From a checkpoint of a small transformer trained on Wikipedia.
Training: a variant of SOAP for these matrices, 127M tokens.
Each number is 128 + 24 x the weight over its row's rms, rounded and kept within 0 to 255. Layers, rows and columns count from 0. Numbers have three digits each. The size before them is the row's rms in percent of the matrix's.

# layer 4 attention key, 128x160, rms 0.133, rows 121-127, columns 32-63
139:113168119113145158157088146105135120092157162133101115088165142149099151149123108172114176100151
126:086120101100075117134122148153134082118126109140175112071166112111135143152109109128125134124155
123:130102087110152153086160153116105112131159131144096149081161128130104128157138150102094125140192
122:114145135089126104175077126118121108159155096119105140099188114135127117167148127088140102112152
116:151137134152108151109145083148111133164123134124138107179161125110104145121097101094146142113150
126:098113101168084132133109111136172124139116158144126139135147135113137079127094127143121116118138
136:109139131131141129114138132178092150120150140126143109151150108119115094154062108124096109098130
# layer 4 attention query, 128x160, rms 0.122, rows 122-127, columns 32-63
120:093090083125126204173109115124116154134145135137155154133122136138165100101153128130120121084131
119:142105138142107134109148122125165129170122123156166131091121117105183118107146125096090131123133
116:099118119110164084189130117134142158146102095117112174100120121159113124130129105121088106105151
118:162112132120097123093150135129106138096134126146143110111130100143127132106082163069135112131116
118:133121099147118131125103166081188104144207183124118128169082097103124094148124171116165167132115
141:119152127121118100127136117136143129139173136164124116104180127128094147102143141097149114107156
# layer 4 attention value, 128x160, rms 0.149, rows 64-127, columns 32-63
084:153128182141127139132138132113114091098156120136090144160177087128145113158142125137105098114149
082:121142130103131121171118132145088119194095115121124171115151126111148137178110110152140145109161
089:065091128146103084126183142102121119120123119134103120078158143159131143156104130139161104164142
075:110101137135137120144165127144135130099111141142134141120147168119121102099102112141091082113101
080:084134149105154114117121136156122116146119107155145123154091128079122072112118109097159140146136
082:095087141128134160121116103115138112138141131144111150163088135122129184089168123107163119088114
087:143126111057126090116099132133115139142165096165136156132127141112126093116119097128093109093152
083:151080103097110109101136147131159077137144125165154105120115148106107098122152152192158142164124
092:118145108122106087150143123129124144108153140157132135140095153132120128109141119112125110093060
083:147072122103145163161110118173138144129171136129132068141142137159162102158134111156133117105104
085:112138165134167085127157104157120145117146138129114115127153164132151123147106114173079131084168
087:121155116125145153119102114124156118123101121109164122113129070169144136138122149110098165147135
083:095122115140131123063143112132146126128142145149112137133106138087098125149169140097115117104171
082:136172139096153125117098188101149123087108116106113157116139100114147110100128141118159160116167
081:131162118148137185126113152138118130121129134126116101130159121126139145145157084116109119165176
088:164139121133141151094109123098126137119119131144124084113115126113171149097121118122121138105153
081:114081141160112117123164143147107107124116140125132151150122105146111129153086139030097114137105
089:085122131119154141100145106143155146116109140121158128115120129114125196122138106142114100136118
083:113157105144136127130150113137124109098125115130167125110136122140154132128128186166129107139095
080:156131094076149114100110131095156127169074151117162112158121129102103101113078094107086125125149
084:127169127107090098160136129161133149084076133098161136103160127100098078139106106131124115137170
077:126122141114138117141116117122156109129117113139135131134077108099154146155138137096144119147109
084:151133114143136128175085110131175135155096139158161155126145145110066130135129092130097177098113
073:082133126152109114107132063125098118148152109107108102104138133127128135137145167132124134124112
083:143120159134115149146137161141159135148170129133141126081182155115164101100175174126149156114134
086:128128110101114146131128057140153096121165144108192150155134112157107106160149156144174100184142
085:150109131149134149131117151121094108123112146122095088148138138123110104161148094140142078125123
086:117181139130158132120098172141151129093115102113159087111184146170191134161135141143136163114120
084:157116163122103160120126115144159139111149117100132130091113166126096124131122147110121103164145
085:154142146108107145121151177179072132105119112116105105150138159136072176147145128145103154119125
076:179123140119144186147134131147165105119145130162138116123103114120128090180139109104153193110163
081:096141116143114151142134116096118157138099115143144137150094105099127136151125121131128101158118
080:097143101140162147137142136133121100167120120122128168153123111133141120164162129138157079130093
084:126150128122135082143138123150181104149138147121134097128100120116119127142144111124112137109150
084:143089085114108130143136135133111145177145135124090172163119125144115111090098092120124126134149
076:104120120148126154152164113147133135165138113088122116157152166139172114114136118201150165131117
070:122139111118126152163137087104103144125132113155169124113142124108144162176105112141141142141171
078:159105158099095129108150120107136135092080128127116117136133114118113145127103109110085097162129
084:130111149099120171149143095124143153121135170086147135149104113138130099142128111055139128121102
087:125098168145177133154134141118150084140106117113137125103154090121090131118107105074106152109105
081:140131124100123122127132118119141115137112129169140123122108129072084118191120104161176117102151
082:128112106100144144111152097124147161112114155115127160091087084182124136148122139160057123148183
083:134102106094098144157106122082150142121142104137089180139136097139121090115122133093136112129080
088:085117135161122194128107149129147107098091138127154144149167114106087092115141091153124093160113
078:121109160141136134096141094099125117115161124131128144102157152124128090141094112121170176154114
084:140138138159138065128156068178143131059119142139118117116150135146118082123148113139099169129131
081:135132164131154167116120069119120122109111123139113142124101116117110147150153087111146094133147
077:131148113087116100166168135138144126151158162140093102093143130124144118095080129110158097132132
077:145117150147111147116159161146116113101131104084109135149097140176186144130116108111089160113139
080:135088149159169138130113172118106089096132140118105147146135115107121149159159135114111151191090
080:159118113101118138143146134129132165120110098113060142132145174133147076128162119130156124109106
086:119124103136157134174136130124115102151154141151147102148144091166134136088088154124132128146109
069:095120137155095135122141103099117119116151124125128148112127114153068141120149129084121132131128
089:139084128125123128102121137139138105115127101166132141104139143149141142121147166102124129123116
083:163148153096104150155161113117174134073157131131126151101158139117161133119123132142105121124119
072:102138136097108149089086117118151196143144162135138090130136106141129146140148134176139121095092
087:140130116113136137109167148066097156100094174121166141133153110134137114130085127101116144169112
083:111127095149130129161086122086157146085156107176101140130126156130112125130144151119097138143127
083:142132103141151166126128103174123130098094093105129126120088122172101080136107130112122124138155
083:119140131126128134128119122129100084155117128098135137124150102095132133164111127182132093142122
075:091159141091111113094063150119110124125115158115115117115123100101142125160141153119140097132129
082:093158091120145127148083128103136133146167144167150145124150093129193128119103120142121136121107
080:092134127099124101132118151128163107115126077133110160152128133083166099164130137144111116129159
083:154123108140105067148147126143147108065161113155151125119139086145161161107148138151119130123122
# layer 4 attention output (transposed), 128x160, rms 0.129, rows 64-127, columns 32-63
078:121139127136160118162125107132131157158116148137121110079067156128130113111155096070127136155148
080:110130134113158128093146100088128129098172123119153139097098119162116112170169105115149157129133
084:150169073107167119152111125129131109117178134125155143133124116109126112126128122137146111138151
071:136131127123135087137121109106100127122126138087128134152107121083102084110097112152127136161144
080:128153161141133125154171116095154135152163128150128128133190145147116133147191139154091130110116
078:145135110130089088109106126079103162131137113101106137099115101122121110104115140150104126135155
082:106118090162134139127139166107129142142081134129130128142140173117081174087125103143143147177114
085:113112146136134100116110107122090096127130121107133119147121119168151116113076144107138129078124
089:137107144153118112122084164152116098131130129114101140133140118106115130120157122173159129136128
082:094138128140099122085116126125141172111127120111130172142140114080106169120146126099139127139142
081:111146171157143121134096124055178131107141099120133144103122129132127089108129097090140099172143
090:136129103091175133117133135106139125105134125128067149124136143093172165115155136085114095094147
082:110099086150123069163112169120135149141138105089083141097155099184130124116101141132148082147103
085:145102111132149131150176115129092146121111134180163127121105171136120142153122117124117111094120
081:113084108090153124157156151125101114129135111146125130119106114127148083139092147112121172126099
078:124114142123141122151117104151095151106162095120118170150122095130133132150084164135099179134062
079:155137085130115151131118078111120103141118141108133120089107107123213111134174120125136093137120
086:145132156097115159126127155088147148175160194144125137162129136123129108177120087100091156175164
078:128150111124142084150107137114129142137140176113086120143098127118116177159133114134134140128154
082:128104118154129107147140090140123158099120142121112165143146114161110162156121111154162132110128
081:136131136104156171078121126099078145142135172165138148108128121164169135115140134122136097103104
076:121134096173158122140136149159088221123156135127110151133094139118126105132153107158163155137146
079:090135119098101099113108091123110132126091099114117148104104157106108142107158154123149113157111
081:132121123099177137108086151118142147135164127141111140136145114113134110146097096121139100141118
084:125124119169134124141107116132104160111128116130168164161157124122101156150092061135078121174072
082:093148107158162136136116131139095111121148133141109147097128156144126113076107104149144178099149
077:105160116101109095121122126119129149130136123101131137107151138133159144136144130103168123163129
084:137091177140194115143152113161126112107126139101067181111142123115079118127145124119131072069164
080:121154090095148184108145190116094129148132098148156146109100135140137138118111085129127122136116
082:131147096166164156141144100130141104145110147155099132119121120117154109104104105113139133137163
073:119126091108136101143120128097139121134120100095119178114128138148119135081158097121091086138089
076:156114122100156107109121137130087162141163140153121085120185187112117100089143133123119150092119
080:165127086080085140127126121163080092129138128163115114113123102109117146090159128085135164112155
081:067090166124101130145143140163131165114131101153128108135166136155118139135090099141178110161154
082:091130145159105145130132168120152113087151106139149094132081113135108149157158129138134133139123
078:127162142138139126101115167111140111100139159141099136080125142104081094131169147114087137138155
080:100095115149119103110099148102116154127116115111101109151162127161104117080139151131141132079075
080:158133130143122122135142121153125160203133144143133141135109147114165144158149092159149173175101
085:092108140170163119115131127155116129151112128130151155123142144147195124136135142139112105172119
081:127118137147087121140148100107140166104123127108112136164124172170163156106138141165174146132145
077:125076159094110124154109110152157105142156103129105065131128122153155131090153162086128124146141
078:165133099160144117123116107082129127117087154133116126139148136120163137154117138165134136168110
084:121137105129084147080142075137170090149141105082144087131142145165133159123206078112090138122107
082:137178131121162107148145135094090110141113082101137129128126124163125121126085123090145120090169
074:160099109143118118114118155118127122150082090116153113169119135132138164145115142118131088083120
081:114090091070083190151113147086149114183130129119097132149107111182160116120133128151134082143138
079:146135116155154138142147132150112121162135156066139092120151125148157152083113194125106123104127
077:082100119170087129051096143150149115126104134114145113149135094092129108119140110085097132104156
076:125143124134171156145119128114156136089120162172142095141141100141128140081114164134114090149095
078:101158100093109137148127118144102109110099171082150102109136108127109186099076107159145154114140
081:119161122121138146098135107144200106129126145140164139138126136129119117124168168125114117143097
083:141165107130098106108113154129173157105110142082077098077106091115137111125093128152138168120133
077:138171122160161132115154130077131130122127113141149121089123158142149148158113189122087135099143
084:132121093150099165137165128119127126116160154100113118126128123084153136164146088107139103131112
081:110144132135200108110090140172139125158109130124131143130132151148096147116151084124137130135108
074:130146084150146092124150160110140106125111103132131114159144149117124140125098093146139107113162
082:105129123114159112141094084144154092151104144160115096133137148147132125154112150144177112074116
080:173136178134108110090131160178153147186095154114120123133115135133133134175180126170126135110083
079:106132159106136148126160112106119071110127137161147077165155098097121120110160124103113145155083
086:156159144175115118120130140183106118097136158150143126123131131147128104152123140124138129092102
079:124112085116128159144138095128167141139123108174116129147104120163100125129108074093136129104122
083:096168146118144112072119157114130130114096162092140132098124096117127132140151152149131159102118
078:141143147137122140140090113148109125158110122101125118102145144163156109103108136119142147119100
085:092130126140136160120118133136103163134129150134114117152110128097148119115115161130154110104119
# layer 4 MLP up, 640x160, rms 0.16, rows 0-25, columns 32-63
095:139143153156144113119150140158143124129120185152146125125132194121159136138080178145138127161116
110:130166182144105112120169139093110139157158167119115134109142135146129126114129124134116172135105
093:170098131124090139155159140120101144118114108108109053097110172149119088125154135143140134113137
114:134150112134162119106120122158128124109079145136067100145088148077106153148125106138148117157120
089:159111132168151098112089134110139161110051147138084136128107086155104106101125145117133114104163
085:135121145103128149120150145133134145083116091165121100112107122097135149156134154129120142137122
099:141110117115144145127145048136137123161110119088100118125161111095135167146148152104161121097113
093:119152134164122114137129147124114123141138138156133091088076082142108127141143152142111115153147
106:128130129153137121129097106133118185138134110106135103125163103125133098135100128128167095126134
105:154106107119154131132133173160134122087133171126128117075093142138149104105133102104107169125084
108:141154123113161109110166134096117124124144090142141101130172144166124150095100148136117132115113
104:117138111137130123153124124133150153126133157123125163143133141129124109151133127071145145136155
108:125143186120148150106152111179071136124141096139177112089159129053092113156120093081085100128168
096:130119170160094094127148131135167152141168115101110138126112128119104131086142134142117177122086
098:145161133139133101115118127116118102130144146117135095128097108089126194181140104134124090101106
095:113149140137158158123136107118145141148159108121096104132139125081143135103062087128113153139131
101:116134136134125091136141115114097120168139160131148138153162106128136109145198163117135127131137
096:156127077124085140127103092160115112157136109125087155124136152121138081074115131117171146134155
102:125124121170118181100104120136141109124111122083121151108141131156130097163113137120145152140123
095:168140145135109103123103109129135099134105150154096128148115098140088139117164135165128109134110
108:170117169146125135087112079111111116100086110116142113122111164130115120115152130122093089163136
123:095114112148112115107135145170128113089117128129119091147134143090124102110095148173103153162154
095:135131146177126087147121158144103091100119141147143108145059145113113132122121116150103113101118
087:135153174107136162132106110157139103123106131152084096074146119131133111127148144144167123155140
108:128153089127153134148132163120174127113117093126140140125133156154121111164147145152142099138188
096:136196095142123121150133135169118134139121136104116116121124173114147127112158114111147161145114
# layer 4 MLP down (transposed), 640x160, rms 0.157, rows 0-24, columns 32-63
091:122119131098128110134107159165139116106114151101109135149178080122126133116168119145107141093148
109:095125154128134133121126130109132123166067152129150145123148137173116133099147138149181146110085
093:089140147119126094127151080105173133118132172100122127118146112102155136142156156122169131088153
099:127153100124102114131162173104141132164075128148135106121123125124119087113143106122154089081163
100:128132117131142121118140099119133093120125097150136149103119142160107110094074113109112171113142
102:121138098094124104110158136165099174109170119093116128124133075138119136158056139148155106111142
101:089113149108139131099129163150143133165107138153073102114124165109106156141127125140159107168110
093:120147122123132134156180130084151138114113144132133151170167115137114154143132121100140151150107
103:112103124163119119123095146100153111178139102106165169139159120114125143113129102146093185105137
100:128119084133168075062168124139141134145146138161101145165123133127161094144119111157131086130127
113:140127115097134083120147078129122103119139144158154097135192120133138136102108135098102141115170
105:110141121154135128084115133147131135109095143134160114073113120109144138119139145138130170133098
101:117132131119142169163162119144076115141135107130158132130141098070092109150108082129147084121157
095:149112131132150144108143118136126091141107122103130141112133110102090142137137119155138166159090
109:121142169135144132123120133094122126160124154133119088122137127137126088120132078102150113122081
102:123129100173057140120135098083126114109149107134133124123130140140096133131119125139116164122127
096:157092123137147106159146134077143121138116092175124123108079135143155137159131118153130113140153
096:141168126057107143115141156140139141157111119166141104118080112100173107154104117131120120148115
095:156115118133096121103152127143173144138164170130146145144098097115140151079140109155138123125144
088:113110103092135182134125129116116118155158083071133114166107147099116095166129139126111142136120
094:100146097144137141174121126145089156142121098111147122173130112130147139121125141195147138141141
097:115108091141129142122138130128132119080121113100123046139087117136129124154163124139124141103124
096:120119144109117147118163135143099119150132131100144140093142115135152098160146156101118143145146
090:141143096144140132142107151148127132179128119101156120162145144138144122135095146120086147114147
095:114145158123126140161081106107160121115140132108135151146116083103136160091110156107151118111093